Part of a small language model's weights.
Training: 110M tokens, 6696 steps.
Each number is 500 + 25 x the weight over its row's rms, rounded and kept within 0 to 999. Layers, rows and columns count from 0. Numbers have three digits each. The size before them is the row's rms in percent of the matrix's.

# q: layer 4 attention query, 128x128, rms 0.0917, rows 27-47, columns 0-127
# k: layer 4 attention key, 128x128, rms 0.0959, rows 27-46, columns 0-127
# v: layer 4 attention value, 128x128, rms 0.14, rows 0-31, columns 0-127
# o: layer 4 attention output (transposed), 128x128, rms 0.121, rows 0-31, columns 0-127
q27 103:466544515475521471505502510493486538536510499504493516467474480526517504525481479530513509462496507586525517495525490496499467483530506496527537520488494500475500521514525492502446471467506497520545521513452485466482501513448491488504470495527508480511476502523496534541520516527498474466524501523518506449521554497506505477523515500506501486430519460521523490485511502465476559533499
k27 092:486512518503465517508534452487516487478510480458474493534479505504504522487543562485454490519521466440495515539485521518499487516473522489498493514498467513485460519513506516517464535473485507503461461547527503498508530462503495518514515481493456545500514499508518494469553484544508471546497507529525511503523476513445494518517476477510494502538465521455479498502499510548487471472529
q28 113:538535511465535490479479491530473532461522475558514494501522483511493494488490500466465498527482530495515501474548484492511536516473473461525493508477533493494486503547502486499472453486549449474526513495490479475497469516548482495502473509506534456490526522480489453465506513518493509508493477500490529473508516446468479511537493473461502456471479427492487494519523472494506509487505
k28 109:487458519492480544483510439490520526519515497529537508474497488521534547476498518504509490507469485547463482511457516485521483554516545470515491513483487520509499482487527516518468536525498486564497511522504518509485478522462511533478523517456479473487485515536521528555506465470468527494484507524519500540475514524499482532497478509568506519488508482475499503510482525554509483498476
q29 102:469495493531500476487481526467457487515479492535491524511487478544500497489478517469493475540538462466521512492490503533431517467480472534517503518492453556519482492481482503458471493496509479475518542473472547518487515559484478530538465461543486498493498518499487467516548509514489513483484505468494449518531525512514493515494549541511531523497521502493509510501501517521493525526509
k29 104:489484497477493535472509420499497458482537504531496448477487523503524484448526480475511518467504490499503520473563479477521478500543513489486507503491488477542533468496498499526542465538469517478469473485566512482476500453517517480503530525458504498506463504486506516489468502517495515491466521498479511464508535503510506537512488455537495495498514506520488471523511470549486489468492
q30 099:511514485479501468452482470461544473508506489503442492477506557501528510475474477489544511496511485459502529496505483484515541504514515504489486532509469507493515510500539500488496517505501522505511474527483512533534517479494486471485514464514549500503495487491551511429473510480460476517480490498465459496485516506498518494461564470510498516480542492453490537467475467521544538476518
k30 103:519483522502518465499531502540488524498491468574529495462477482490506514519529484502465485465524487496514519454510493535503492508532454532515496503489533475499479504501504473481554485500487475519538565506514484492491535554479528506532485499509468522497512533491461478516526460501490528501544499528537484488531511485451514503492475512508511497466468526527481518530521543538459480509467
q31 113:574505527456529520516468504505488466504502529513467472486503517539512535485486518542492527508507558473498513516566528549479475478500492491544494507508550498478497516500519443499504497488516511452511478496498511466493549522516519532502520490500500522516503513492529486502471479468519482511519513501549508459510501507482486554489489531476495461515498484490467492459543473486484538487530
k31 099:453504489490529476504503505496466507510499458485496528528512517479452490546512521500487503512474448537488502494445509490521499501517511433463509460479522489529472505510479480480514515518506484522534475521461489520510482519487439484462501500451494533468497494543480462470513482536481502484492504492459512498457496501515548450499461475498484506486498487508518461520494547544501505455508
v0 112:481501509534524479470499497523477491510495502482520494504479512512521507482526553529514481518482499504490548490509429454487482483502501500505505493542470522520522507502485462477524532511526485556510511507519466492486467501493529490516522473523477491488515536553523477511502507526518515479493596496533511454554487483472520497515500485476461502515520530466546492504507547531458528513499
o0 110:509477487543530526441466496468503459504472522467495451514506515487516509466495511496523514508508490509517493495475435467491515444541497495508498470476481535502475513494568447524529481514524486488471503498509490498481533468479511500450476508485457466468485527514517547519525502496493532499495539503482528508470553479526544498462500465472517493480498474487505499506505505465484515517526
v1 122:503480505485474520482515454498477526482493489555516485523517470503511516532512498517512486484467494456506514530513457474529551473515503510470497521482496539490523485488518550506486467494472545472481503443459507522501503486498521495481512476514464484554477481473575501507537521501495494516475510466556492486517442495503547477527481511504523516520507532502506517480481540513478503541466
o1 112:484495502428519475545530458501494487500450509476456524503527537560536500493531494472512537486503500514514470534523462469513529504499504508511455503488534490490500563537494507504505482521495516452510536506498517498501534500502517483486498518470458493477471520506498488490510514481474472517520538475541499525505516524516533487492522487540561502525508483437502531470517476518494521522495
v2 147:513481520464475487493466495517465523477551483493484504502457511495486504460523528502483456470475493497485542521508491477516461503455546475443484504504502499500480501511492510444471539508506485511551481468527519535477549516524494519499549522517484463510481488458532520466493509521514529529475508530516518488518472515478527531452509454515520543538477516501524513527505519493504511532475
o2 138:481505568459492483482495493497484522480474509495507506481509498483480480452538539526507472501492484519527490502518540521480515471489553534450548497496507456456489551516495446487489512484476504513490477506503518507501532492491508495484494544494493440484503494500481489502507536458496520559474507458476480476457529480496543490521538505513498518521545473488484523463516509535473521533497
v3 121:456506443537525482508487487518505497477531489492427520505522534540520485480520512504464474502486525496483506454506542502520487535455503498514544480493505494533499518534514424437481494518523495483519488507514514503480519531513493441502476505536523530453497528555533493511500502500488561490510518540497474508514498507481488508479498513480505517522483528522518516459511483511514508476498
o3 111:474465521513493491473480472481499469472517539497501472512515531446494549500473476535513529482487520499530481477528532506505464493490512517490530483519497518500469491453527472458514526489524485519513492499514529520534475510533447491494471537538515486518546501530527549505523523504501506512508523511464497515501512445466511490490524516479479537512515510434464536451489473489532470477528
v4 130:504518523492486501566485511437530513476533530516507465534486470448429516503466492494491534518494500497455512518487524518480474480459519468506487509498489526493495468509513531506527517477469472472504518505517502491446516534512497525515516526526477528525498525505489507468495519454452539476518531483515484535455515461509490547486496503490488474521537515531515474490469469482500492534509
o4 117:503496520520475531458511499525498544484544480529495514512526450501493476503508511471505484499414530510499474491488534495469496519515535538486534444460501503444508477494489509524471465538463514494499494489497467505490447529490530490504517480521525519474457545513477476516498541491486514501544493523497527542520464498506477481526518485510469505560496491481486503487484515502479511538485
v5 128:485502473510479519478485475543503478463495491499481534485501469497496520490529484466522521482479487479480512465485509489520465509500514477491467477506474458477544474521494515458463481481526503523473566491463527468471535475536482527516518547535503494534521459516517476524515494491494509501476481498467469489516482472517483468491530506525535501525462501459495519537466471578486511537520
o5 121:495507493429498484448517506479481520501519520510483527490480526501482518497488489490460461473512505509514522527512517517548477529495440488526527521537460476478507470548499496509513463469510537518515501479497524536455517515487503494498523530500539507534504496507472508507494484414481471545487491471466508515480512484495497445482480499486511528523542465486528511532478478545527506497508
v6 114:483501515472481519447516508506519486510486512498536452513514480513546506498538473502537560466548516508509509525470462445483524505538491525467510491469481498461478440470534489485528467518498486489490552505494487522487476565516482485541500504488545487522523481519507529510496496556498535511487513523522518515512443499509501505492477454492495503521473519485494484511503493489532466521506
o6 102:482503480497520491476493486545536485509475511511496494516497502510505451481494488453500488497547499497557506476483467501509486537491514526524471460542489508506511496547486497490464461506481486489472492470513539474531508510472495494508517508516450483487477533516484499501436499504441460521504494440496534499494518513553517551492454499515480519490558486468497465500449500486487507538479
v7 123:501501472490509444482475496550494510507509494445513523513481496511492509531496500537496507542525517485507515525450447484474543453514506523513474460508519471510490456532479505580497504516506532528477518489486476521517480518519497525476548487490508498532521442489528492521509456535464460503524504512510529502476479472513474494522484466541531452504495489508470503498479510493475520496528
o7 117:516492482531499477497510488487514540513465530438477527501478541527525520541506554496482484507507500517418503514489505500504500461508513488549504526503536485503519514547514484506460514485465504515517496508452495489501576494453509531508506481520478544477503501490518470469492470447485475480527471466536508528481478483528493518490514467493496509483484511511529482539462507491466516504479
v8 110:498488521506504531501493464472517533536487517472526472504499491483500518533529507540480519513515489535451509471534486494487539504508496480466516521487512525485517507530548496522500515476545500502530486525538508487551467508510487455545554498534533500524493495482527473503532463520519489473531499563491463476505500505507521527530533487526550549506497505541484501469467511504473525550515
o8 102:481530499486497496490499474484522479533457476508438527526500457560554530513499500532478551502484535502498515468520518502479529478467501504497478497530519513508476491471478504554502549500480481512471503505493530499473549488454515509529507515496494534519513500533490510530521503492494454528525524469478494484526503515523482493497478455509499498485520553533475521435511475492476528521542
v9 129:512543476509463504519518539539540472502467486516525488528492503484452523490418486505559516493492503512503493546496527483457527465465526513536468486461499465525526489534498503493470510479480495517486571551513498471508493505492470519518453549527479516483488493493489509492477500491479504494535474465461495496509524483495468500520511500501500468494534509505492512493501488496540520457535
o9 120:523482487507508503447485490472486528473523494513522523471536508500470519527489505490489479502510519494479497532476543469473496513468449500498476538469468505488512454557468513519507523523488510478523523506487466465459483536538479521516497451527512522505511524514476558513467534504532523509539482535497505508500455485520496521506491527502499462490478468508527481540464492504506432545487
v10 131:510501510494562473457528526534480504499477458510508460520540490513531483483447489504522489512539479514504516499479479520494491467550499480474548476494490489493469497544525551477488485536515442474460470472471533496469475489492503473523509473498479512494461482501515507539502515488531549499510521524532514557477474497510513528516497500532474532493526519522509472492457487498526469520489
o10 126:512522524474538496478543506508504462483505498496519444538518480498499481466509504467511510485523475525516541478482476554494477469519499539526520512496470513533458551507484491471473503533516476529484488494534512477541501496509505540535488532488440523486503497474522505505510528509481524477577519535472478471498481522503481552468487490521531540487550517481535504498510473496502510507482
v11 136:521486545523503565529534528501538475521470472482500508548535483469496503500507497526470522503505476540535509486520461464522511479502500502505493503484475544520540507517473504530536489542522493550518484498504506482489522535523497477527477516521521507497481515455502524538485493513475525491517446474478513458496483541483455568531473506472517528516509511527480495477487521516512452505489
o11 135:508490499493504505498561486500517509504466487500488513562532517524512498494499522526510506509522488473534479498513489469537499482481535504423458496508471544519534500474455479511539466571488522504489486506547535515482519530507493544523514503507492536475510505479503519543487511537540505503526458488507490498481478495479503495504439479511495482460495500512462441485482510495520492535533
v12 151:491500532494516494473528494522486471492446497475472496477488509484476503525469495469521508491504472497538477486491476535513499455531516468524524512463469443505491482537501443518550527475484491498517472534525513517492510502526530483516490506447479518463503502494516536545509515514473478494499508491567491478533484484466462544502508465471501498509471523527520503441513492460548496475487
o12 139:497511511518481496486490495477505501484495493457508454498493439454511490493506495481529506496549490448479484495488522499493505471496514463516481452494469495510524506470499479491503491489536561472549487509534510490535503484494518522490530491501475519489469538499521516502441487559522468509487476495484463495478442503471516552494493519546500511441482529469517499458458470536514486515495
v13 128:475537472562571485484477515493516489518524496416488497498522477509514479506485489528479519521539505515475511472517473469515538523498521568472527498462500508489502544500476462493502525460487483483504510497519476544551486490487502527526497539494523520519475486488495446523475523502517510497490526526512463493524511487498510500511497491493489441559515524500479478502492495511514512532534
o13 121:484504488521488484469480458527515451522512518438490496520510540473498518537457482549501520500517463516471525453514527507507484515498513488501520453503530533456495446487478488508480520489545466493480521533460518505518540474528494517490513539506488515503515532469473525499509476492479489513519533507469475475529461509495495506482468453499476471510496468537524505475476466460527497463472
v14 143:507516482479520528457481535501494549489503464441491444493554476516534482452524505519473535498508485520476495494520515499503466518500486491479502471481495534526494520464527522468475513470544513520488523507524499451489496510482475482508551547549496521498483449472493485476500468522487499492497474472474468465479476506474520509506469496548500474510512503517516497520485506480527504574492
o14 133:524467483424486515453503520523515500479493509503514484485538503548478461519486499521505511473474506496539532475506568498507456503487516484477506503513499517507498514505471477533479507505529494530486529503496494515554542538504475519501498507522475545561505504517488507531546487446475519504521483479477516485531510506489483453508469485475488517484501457541480474478479528452490540502470
v15 126:444576504521475475469467527488494507502469510464496512502475470520548495491502518496537524467500525484468517505459493480508505529545516515523490511478488481451511526511557521494463455543479495498517508516480522481486471516471489490476483498489502466524514505478509479475494532479545494533518506461509496480499494526479464496435503532485453489485522472472519502522518468537461481488499
o15 117:472530481511499478452495479491502452503520506497482504534507502498453451488508472466479503487549466491534495495535472458531474526493517508575506499511501490475468489548519529483547501527516466522491511491493476469505456489515466460475469534444500493485490486457514514488473459472535519518486513543512511478483508503488540490523481510492523531528506522488490511550495500483481481465499
v16 120:489538487472483508479511500506512537467463505515527492509519490497546501528494477506531493486444534497484509500512519490503473508473508499530522501480458509497504536529524518441531488529526485554491530480489489489488525486460512456485491474487494521473465504465481462490477524501524559507537517469482473529492524524468549568487503532476448481504465536497510480473530526472500511482492
o16 118:515508477471468518483504533526513488454496553491519459538509499524535524511483439498524495504471536502525471529505502460488456496499507520474504474472514513484504516521517531511518534496503468491494491472504480508538506532539460443486510448513506502525511511472533516517515573543537495546527514524528467466472550511489527487487510501480529510504513508485463504503484509482521490491539
v17 124:523503483502511556530531490555510453493483505500512503525493477457467506478544520484509463479465460534463516464469532471517511500475475484520526478503465451495522478493485462496527466491470484531526503487471515462477509459528544498469518477507515499487509516546514517516477460507517476518520477481523547448548506526500483498457501522468496522518522505467527502514516489505501503487526
o17 111:496476516481528509481466532461496497476489485498521524536454506483494509477475506504535468482514539471526503498504462509507496488514518499523476493524473474519540516519532461524516476467522545471478492471543492484467492500514518511462478484542558494529493505544479529514474485529541522513502524502510511543480543474478533494479456524532516477479474556524503485541511469528526456502509
v18 130:482516506483543548548535522531462519520511480509485540469500509507549529500480458499474471499463468498507514454511515494466445492457501498512501487516476514507505514542497490509475496515535494506471509458464496475515465482506502506460467475520511477514447561505540544450509507476495462501514480535510531500474499532494490485477510510483496542516494491530496516519459515510465480533514
o18 118:535520519417503491485515508450514500479526491508491511502488526494494520457493524556487522518467499451495494481529462508476527526509516523498505514518484498512487551483543505489538507511514473489488475518493477489512505522511509531513508504515538493437487474509538510501501513519514508453493580507496515497492504507484458493439513480474517487552484480543456481531528496498489477517526
v19 143:473499537528538481500476495498464508498474542459506502519490465510481497540487529524481504487530517455470523528510440522468498489483559460507531468472506550518496504506487500526507513540486500542487521479463490537468448484518476529509501495502470492508517504502507457485496487511505485499470539506479550519542495506455488470484522520478504502566519506513487498523433512504490506508511
o19 133:512514533549539477457509459526502491513480524477486460536468500512508497485492559498486503466488481504464489522520496462500523460488523487559510464505499512483527492509542504524502469495485490517517472513526509483532547487492492509516484516498508510439502507513502503493522524479475511544491526520511567494485450503491473471477510458528526522554473446529513494496462500480468499523472
v20 125:537499471536485503539516501506512464500490478502495540487548529505485506507525513468489501446503528524458510487501482519487497460496460564482491555535490495504489503501522491502539486456503527514453488532504445535545500470502511485465493537528482496506493503524523520512514475497504534463510496482481470499517541498470514489521538499509467485494544531469546518533470528492453494484474
o20 121:487479476507500487504508510479499438475455518508485500477503538538512574489497493472507489475511532489465509429510499503480509474523470492522483519533519525514479431515550498473542464499495505517452483492498473509491494524507532439476516499505537508517471489485515520492540518541506504519481472519465493546520482473515511509513538479478490463492511455512527501478532477513516514517489
v21 126:477476518465515488515508495495448497483505446506509509481515525493501517479518483491485444518492503482517492487498530511505517503494483502499484483469530484495514477521499508501503532538504498464440498484493497486483503482471499532490516462476486501468493538542459535503516551548465444472500477465483530483448507526498480452506474463518537523511527529504492518503413491514507442485492
o21 119:510491531475501498527516519479485552518537483524537506492492518483477518473498539513491502454496529493472442497517485515441484513533482454525484558472495483563527516492489508469485507501513474537504488490499518546482508518487487533495472529499492514461447485510491468530503477518507484421500509471504524479501484509483456542469494509474495479498492472460486485520478486530487486462490
v22 151:498507458509473509517476494447542509487506484495521529491490527490512491509497485518492538516492498484511493470497514471522473537477512473548506536503492533456501494466500488521488485536464530504545486512522507514499515502489538475490499559495484463491499522516499521510470517527494533536473495472506496514502485535475435555475495464416518525506511538500517493479464470499554455517491
o22 137:486489519522491485482505486528481546471531514453518554531515509475506486497517488545523493512460503504531454504546490465488503534485507508527463450519489500483526444481485503473512468518495520494513523502525532544543434479524490498519475511516535469453485509466481491519487527509537493526485486476496522467521511481481523505524472487487463472471495548505458507460480506507508465518487
v23 114:526472490534520520489505517516482488469508489470479504528492493500470488499549486546449463502501547503549493497514486466525498546442498504484473504491489435525480555525506497498437534528513505502497489543478478525477500511490498492493513488495532491483499446484492489477493475436516490503491488479520477510494456489508492500446492516483460538506505478522515489459502472480513480554510
o23 105:507480461524476483507528511512487513512514513465479486488527531473483457517452498551499537447510456487515510512511525529504478494418490491417498519518532490503492513488514515528493547479477506495517508541494526496518521502520548499477484525515499514512527485481530535488491523488530520529508509512551530509497482537495506514483525532515495504522523520520483534528514554517525506451508
v24 136:489506497491483523485526513552511513521477512506473528505470479489480512517481523520533531485488460495451564478488520541434494521538532504525504484518498491488489494489504521533512476519485438531496510474489487487484499505509452507501506433435517434532495482460485480495497500470503478530516494496510492514533464489517513501482513552465530507480533470518479499502508477531502515519534
o24 125:485545481529499484471541483486503502517505469492478523524498457486524491539494491516457489543532494479495534542492471515521499479504512521539499515516469481480505524546465486540490502506498487522498490499511462442526523477508510485506487487451552477492524461489514462477483509499460522528502501506555513491494533485500502486460449491529552477559463538522486493527498504509509498545526
v25 131:450492484508531468501504510509482533469481466536445479482509489498462524513465480485532525497535516528504505511470535488486516515524547474497499497491502504473463500527483493463492514539516500445474515470500511476467494524472505490479480500482491509465465485453485531460498542498492523505475515518506523522474526468489507485477520547521482456505530493529510526485462499430551463500466
o25 127:518491525524478513503520496525485469446553497539545480507542457500448483459493488493493499551500498494482491508525543535489497503500493504529510487462503481500493543506479540470488486479484466530510534465535498498523487537517512509522483490481452492488522500440482517472523545524500498483525524511553499495515438498482460543475519499522491521543495493498519513497442501507489503483505
v26 139:524480497534542447520514507542517522481521521500481544523484493456439494511492513524498431506498519444545478512492482476487465529482540537507484495462501499507495493494516488520491512525460503477462534482531476502475514499521461499489529526506528501500523468492457526491473489474496496473488506514496468512510516509487481513477481493469478511520472448509516515503512442484543560508532
o26 127:484507531598496468468525493483505557473520466469509490493488522457468464486448519517523524492501479494473495518456510516494515474471513513412511545493535529483525471511516509502488499487507529503489544494477485482497552512518512492464512457486550496496503509528502523509464517476479497527503489530509506504501465521482473491496522532533474525516501504497495535509501517504492503504476
v27 147:480524486496541522511474513465455501531509503521532499497460473482466482518507541454506498468508470497460514490516543545480445491516492481494530537510454519512484505477491503516520531528477503501522558490524453480497482509528504512519511477517500478532488576501536480497476488537487521483522511544501460509484525459493490491515500463476518520488511488517496552533480501498469505488552
o27 139:506530516512467518456454466473498479537519505516499486479492452506485514508508511464485491533460487473539494497485471495479547461515502519523553467510474489454515458493498483501507517542486510508475501500529481495467495498477509494488480455535545491510468464516549485512509485507449529490472509520442472515506529502511435491468482456485497506534503494518448490491492476512491506512462
v28 132:473553513500486505516519526543512465476437502507475540480518482483502531497496473467530481468483495481511524507484469531487547474460464494498505469472482524492523534496521486516452458475480463535504502530457525470491510501512459510524500512519467479482508476472512508495467496512517492477485488455478477505538479525495513504514550535532522455554511517476542515485467510504486519527487
o28 126:484515473464511466476530485487502455489450483553496533504529535528512513505463505494486480468551524457499513522501521447502478520506491474491459488504488522489490509521521499516505455458515506506534478459536504533500520522526499517516514492459535516505465491486483538483510524466506516561502546531469475504502488482490516517507542498551540506506496483497534500524471491529523460540525
v29 123:500483488496467530508490515496537499523495531506521472521498523476502514445491485488460555480479536505496482513519493525528534522524504503489492531511538471444483506456524532528490446545529550494483499539492501525504473470500503486515540535517546496548550534485495495470502449484530505480487502505524493503498491524499498517516486492467468476497459573489505502506515513503454491487526
o29 114:436481477494510493508498487521496489505500488537475521519504514493509508452503490461478519491522513488557485485482498497515556531485494541475498514517545528494504498495488494512453492505503480489465504550487510498497429470492491447488482480490508514495485519445556489514512493509511501511473464469492523515492506487549541468527527445479457502494488512537540528508524498445504550504493
v30 128:499500452487476478451526488504548492447487519462493479500466486531473494476481507505500544498521533470484535513479504474534526551505494496536510525452533488511507482470531483465501509541460507474464509512498484555470513477477496493511485510494475497472522492488474474521509469495483514526439515537488526514499508524473485503500505489521464518492480479440534463505520489491544556506506
o30 116:477503517548531484475486512541449530446526526494497480472527547474484442498470461463517531499523520538464479484459510498502497489461502526518474504469511549494509512550504497489495490494500513530497485487510471464508492477524484504507473516528457476517515529479473498473481506468524490536464478510510515518505521519493553495496461498486488514459495462474530553523483502496509502466461
v31 145:542477511491455499513504516473547500494497511508515449553511513509485558515493497494503509544499528515493484492472482500486508489514485502481477523527496509543453490496506526541477501486472519462526512510533460499456486509486490496499535547484463506509528499472486490499506494474478519457500481468476527532431510505507560488539506487502424450508541483488484497541499496498483503464501
o31 132:495514508575497548488485545547509502503466501511488527475518498529511459509490518468484497524448538509498521466458504485509507482534486465463468529509542502512475503543511542502486496529485520514528503489498447485475494518524500476486496464490464527501492526477509472484509521531484504480530508519467535522500442504528505460562534468493477499497493477528488485541530504473478499511487
q32 062:474494496466527482488530454546522508494484497518527490533501518487483497512520464514480490554473488512470523544508555485547526531502527521522501502510520519535468504498530524460489543460483475535481474486509549522491485500513489491461469474470492504462527478499537482451499498545486478469549486542500513488467486515477511443478510509510468500525482486502508464512510518479466522471491
k32 057:510523508488518474478493479497498498541523485474514464492496487484512505485505514476451480469494538459484455500536525484508464528459529484470449495477493478470528486535444480497484461582506517479510499510498497518514492520470550537493531483519507515480483495497474505474483524464480496523487496490539454514513525473491510490493519465531518502554501519463482541498461452498525494483522
q33 060:520514579534527470481495519487494469484520508511483510484514519482519507491488550455484538509506504512480459510484471491488475476534497508534526537525511449462536483534519525520480460472491479490494476503506471501524475448537527523486534489530447510504472516520525500489500496513498545476525546525455475520494503461493506528498544522537466500510530517479494522533509463478504497507492
k33 056:488502514477519494535476515520516521514505472516525460549524548531460504486523520512549518528447488510481554528458523496484497478546458492476494485502493531469449502507512510482535482481500500493506478470535484501526518546474513480560536494502531502491496491479453491498523508522497492456467512480472484505474496544534548474497527471496506517499479454497514514496499504474459488479468
q34 060:544473461462518530463477543463486501485519504494522528491526526450531492507476458490510490522506525494516457487484503508521501508492548497553483478517465478509461501484498500523491495473526480481492469458518492494500481502472532507535492507527481518483518523507458536505514508535475529517516520519461477518499495506530511522478492451454455485469478494539458483490502468446550502510542
k34 055:519485529485515538513536479512497482468467481479480479498512527520527512477505529481456477536529494461518480519563520526520483517509513463528492538502445457494550486561524514471497532485517527495512538535504454490512479470508455492480466493461487526517479535515479511532482518464497483471518477490509542503500525495521487488516455475501504492511536477465530499513514499517475466526512
q35 069:488503484466472502516496520453495505503493498485486513492505486526506497537472450516475534521493453449494491466477529454531466536493496502522486510513476555505481496497463484515519491520499487539509479492514488557535530542523537485509527487546508463510477482526468476452513553467494518526476481501491549473502500506504528481461493457508475526489471489550535494519489495492471498465482
k35 068:477522513493484484499505495501510530460515495522497472482504491522493544495520457547517462523465482493539558481463507457528530494545434511478515494515479526503455490550550502502508497491496499474562477501499493520496503505507457486458497521483490479518505499500529521493512512516504501516510554532541494506486500532511501503459546491489476526480521463490495460508500496518469505424491
q36 064:488511493485500496499510507483496457525488566506444543506486513512479482512496462489521535465498512490454487492481532512493507478484467501475497515497467500489463515503486461483494439487518473471481509544514472481518492474505509491457459468540492449506468474476456509454500520490537502474479506489539493460485506483511516510483427510521463470492487491509518510499491505473484443502452
k36 056:476545478462456457502479485526551526482492482491540481462490494512520493443475483499507479501499491524477549495489529454517512495536507485494497494506511532498491509500492495490529491487565455475551471506483534523525521528461473553496494530504493487477509526508493484509517506497546500498506508487557489490513485523528506463480549550539469500496482459513448514517500502521507465504510
q37 067:477505517512538548480478477531481479486552469525450455503500490498483510458518504476476479538462526493515457473513481523474525530507543511487528498484532459473454501513551512520487508531488455458494512490546474502490500511511481479484478501474494537479495523470530521507456513519478480479496523484475536508462524521494484519459501539519523506484519524485543523498520489499518537530531
k37 064:509469490482506480499526498539496515514494541480472527505493525473512468527499497481471516470505493457486500577480501541497465560498544465501491483530470470511515518499497494495523508527483508509471531490506532476479519477475471458481513464538486507495478535528523489519438506499477504519511451485485510532485493462503491512505419506520517507508513509444518512484491508518535483511554
q38 075:487494506442487515503550517523523531495489542492499505501520533552482495539458451551526507507484478488480530468530522505485463461515490462498498461483519485497552497498469525482480496450504509552515502509480493504517486475527479512532489476507549482504447506508516488520473525484528500485456496534519509522488497509495465519494466511484559518539486487557489468518527501491516495503493
k38 071:493504478444491455516498542518446498539475505477469516495491455489471508541487507510527509490513445493501486520522542482535560479459530497535515500531499519461500552462504471527522506497471485513482509456464482493509523514487471490541505459524519480500510510544473471487504500525484514459492517458489509526512502494512474492497501494511545558524508502509468518497465525479500516529478
q39 082:500475510503480488505521518487454472523516500507503533506511525481460503494540552498452476506524477484502431496484498529459496538466526512524523523499503492495482514511505471500488524454497471460519498476523529487500477492484486513453473520507513498526554518497488487488521500523490529536489510434513474530469510521481487547468475523505517509467516477443478546493446502545493474509527
k39 075:504514488526513479479494486508517524518543499519459514457501476505532470476465498514541488498467488504489485501476511537459499483523499485458492494498505477492511451510511536532505489489475480462535512559496462524479507538501496491509454514496524429476500507469493524503473512491529544524482515522508519475535492518527498486482555518545499494542551514480497532520491496546454477534468
q40 080:465503485496470506512505464484506456492550544528537513539482514489501534536496488453527494516472538491470506483523536546497506539545499513535515501514499491476496503474516484528510498501482506480496484520518488488521499480505503510479512449470481484521529516532540524494526529494465465472515505534515502517507503520510490475429502548499545514506545528460511492469457474533559475514485
k40 089:517478494504516515506477478541475517516513514474493531477470514499520456566473518473476507489492477522433511553499497536454497504520532467547487490510472476519526532445514512521429505493505509483512531498473526475470495501487526493463501504507479521521474527521525511488467502511486479516481510481498461521521535471489461482510494528498546448524484515502513513468469473507512470511534
q41 082:492483500502497498534485516450519490529530494531501475481511553483521447492492537505504505511511478491550474523477477470466531489538538441505495501510517516475494531495475466460521513551546500521500490489525483521519475500484493486503489458483479534460492530495489514534496529547516522475534497493488496501531491539523477485520448472526496543520551499495484536484472536489470465488514
k41 082:508518513548529505514547496493487497523498478504476477500539494476499531450499527514528520527517476520525521466484502521501532442547496512482543499523480514541466474550495512478514511504493497507527477517502504514533476509492474454522438512489501504501513534490526538543525508517506505455535489509519486511495478513460532511450488497473464551511540513492492519541465528478457511469499
q42 089:467521512492505524515500459463484484480465515525513490433524480503495459522497492508489529467496491482514512514477465491485521472511499473467533513484428510495540535503478513520515462540507509493517454495500502519523498500513509510521528461470489527503471491527497539524475487496511519446482523514501467483536495517517524540523482499491538532496509548549467556470465538501537524500489
k42 094:488525518472522467533522515536499500540470434468495458493536490494512485482512490516516528472520486496527464469484493504495501476531493488473485515502501477522445511470499495508555480512494529480561490496523488495522561526482532495536514506486493457470495496490545555501523519498492502505507540517467503499530476523536509542516536495521533529553515548514476523493495508497524471488477
q43 112:521505468501466520560475497519554480519468495480504529534572473473470524524521514559520477562506541490435489504493539446469465529525518495503496485518508503482537496500495477449491527459482476538507527489495486498480507494508497443501503488503490483531473505545493499490497515459510528484505499532509473533496492491493525488474485522483491490496467521512497519502508474465511487490517
k43 105:518506475526485493495496515503495541495501505452484505505523480491481421481493501510498504528464519483493496478484550507449453491529519450511516462500511473471525526495461468515504551478502492509489527497483494532540503474490454486472516496529545530541481508506485511493475564454525509501501516478470488505510479536474521482562486519469494462496511454494517452510475509492493484511500
q44 098:470506490455448491537497503486530527450516540538489476479506561483503489518511471499524516533494498503554513552515469490509509549522530496517494499519475503510479536505485457443473504520500531480495514475497481513471525494481494501492479542504455469541512506513482494474484546471472512483496537516531453543521446502496539487506515498505519485505486526524492464510485514486483520540493
k44 101:498532471521500508488460459519486534492541514488488519516513496448481477537490513502462474512473544492480487544526510499540501513499532491478490471466529525482462511498464501487460468471490526527501499524508550487474525501456489479511485535486439512489528513453481508503522516472540505522478530479582503532487540541486526505510508492480507480498488455516470506472476500484485514516492
q45 094:511535533470542544533526530502497482474485510518472506472458497455513510498512518450492544465530455526519481497542498492474486474529534531510503524512487489489482496526506469487452464496462523512509475518485516441444522497518476494495497460505521517515552504439528507477493504483470466490506546520522497540504514478483481491493487505533519522488489483502498486550475469495480474499514
k45 091:505508515470518512434510522526499512532525535541506495512464458488484490513505484429511488489506465515460501498446536518518455519530523476481533465473463501528496500496486518518507490474494525499528492523500512483452482522481479468538508512420476495527539486480529517485525502505508492486477485512489495476483515495509470546486519493515517519466552516493493521524464489480485473526455
q46 089:462472510419539505485520510541507513507472515470534515473530476538501531521486483537525500514502536499478540492505498514520517483462496519520508514463469445509506510556515531499483487485505502461482519483537514554512482506489561507501482485509466523474481538528493493542508530531506451498464515512517533494486536506510480481519512498467479527531531519500545490488465477504505494484498
k46 086:463488468502536520487465498484525496458521489533522485526479474524528514525484487501513476485516510475507485521531478505504531524488451510571517519504538525477510540468484497445482530515482521532520487468496514510548480507505508545509517491500503499446461532517505543526494488481523485505487510490448548510477517503471468474516508455493518505529510479506493464453472527539485462489469
q47 099:520487494467508496530493557465523491487541541506514518491524500526512502529457490533524480483522545515477494565512527522466442484486529504473508507518514460544526489487521480511477501494472527514523508477518476512507524521497509501480487504542453495463488459536442490455484500490519502493467514472506517537465507473541519473502478486518505505486493458472446536501505522490466526508495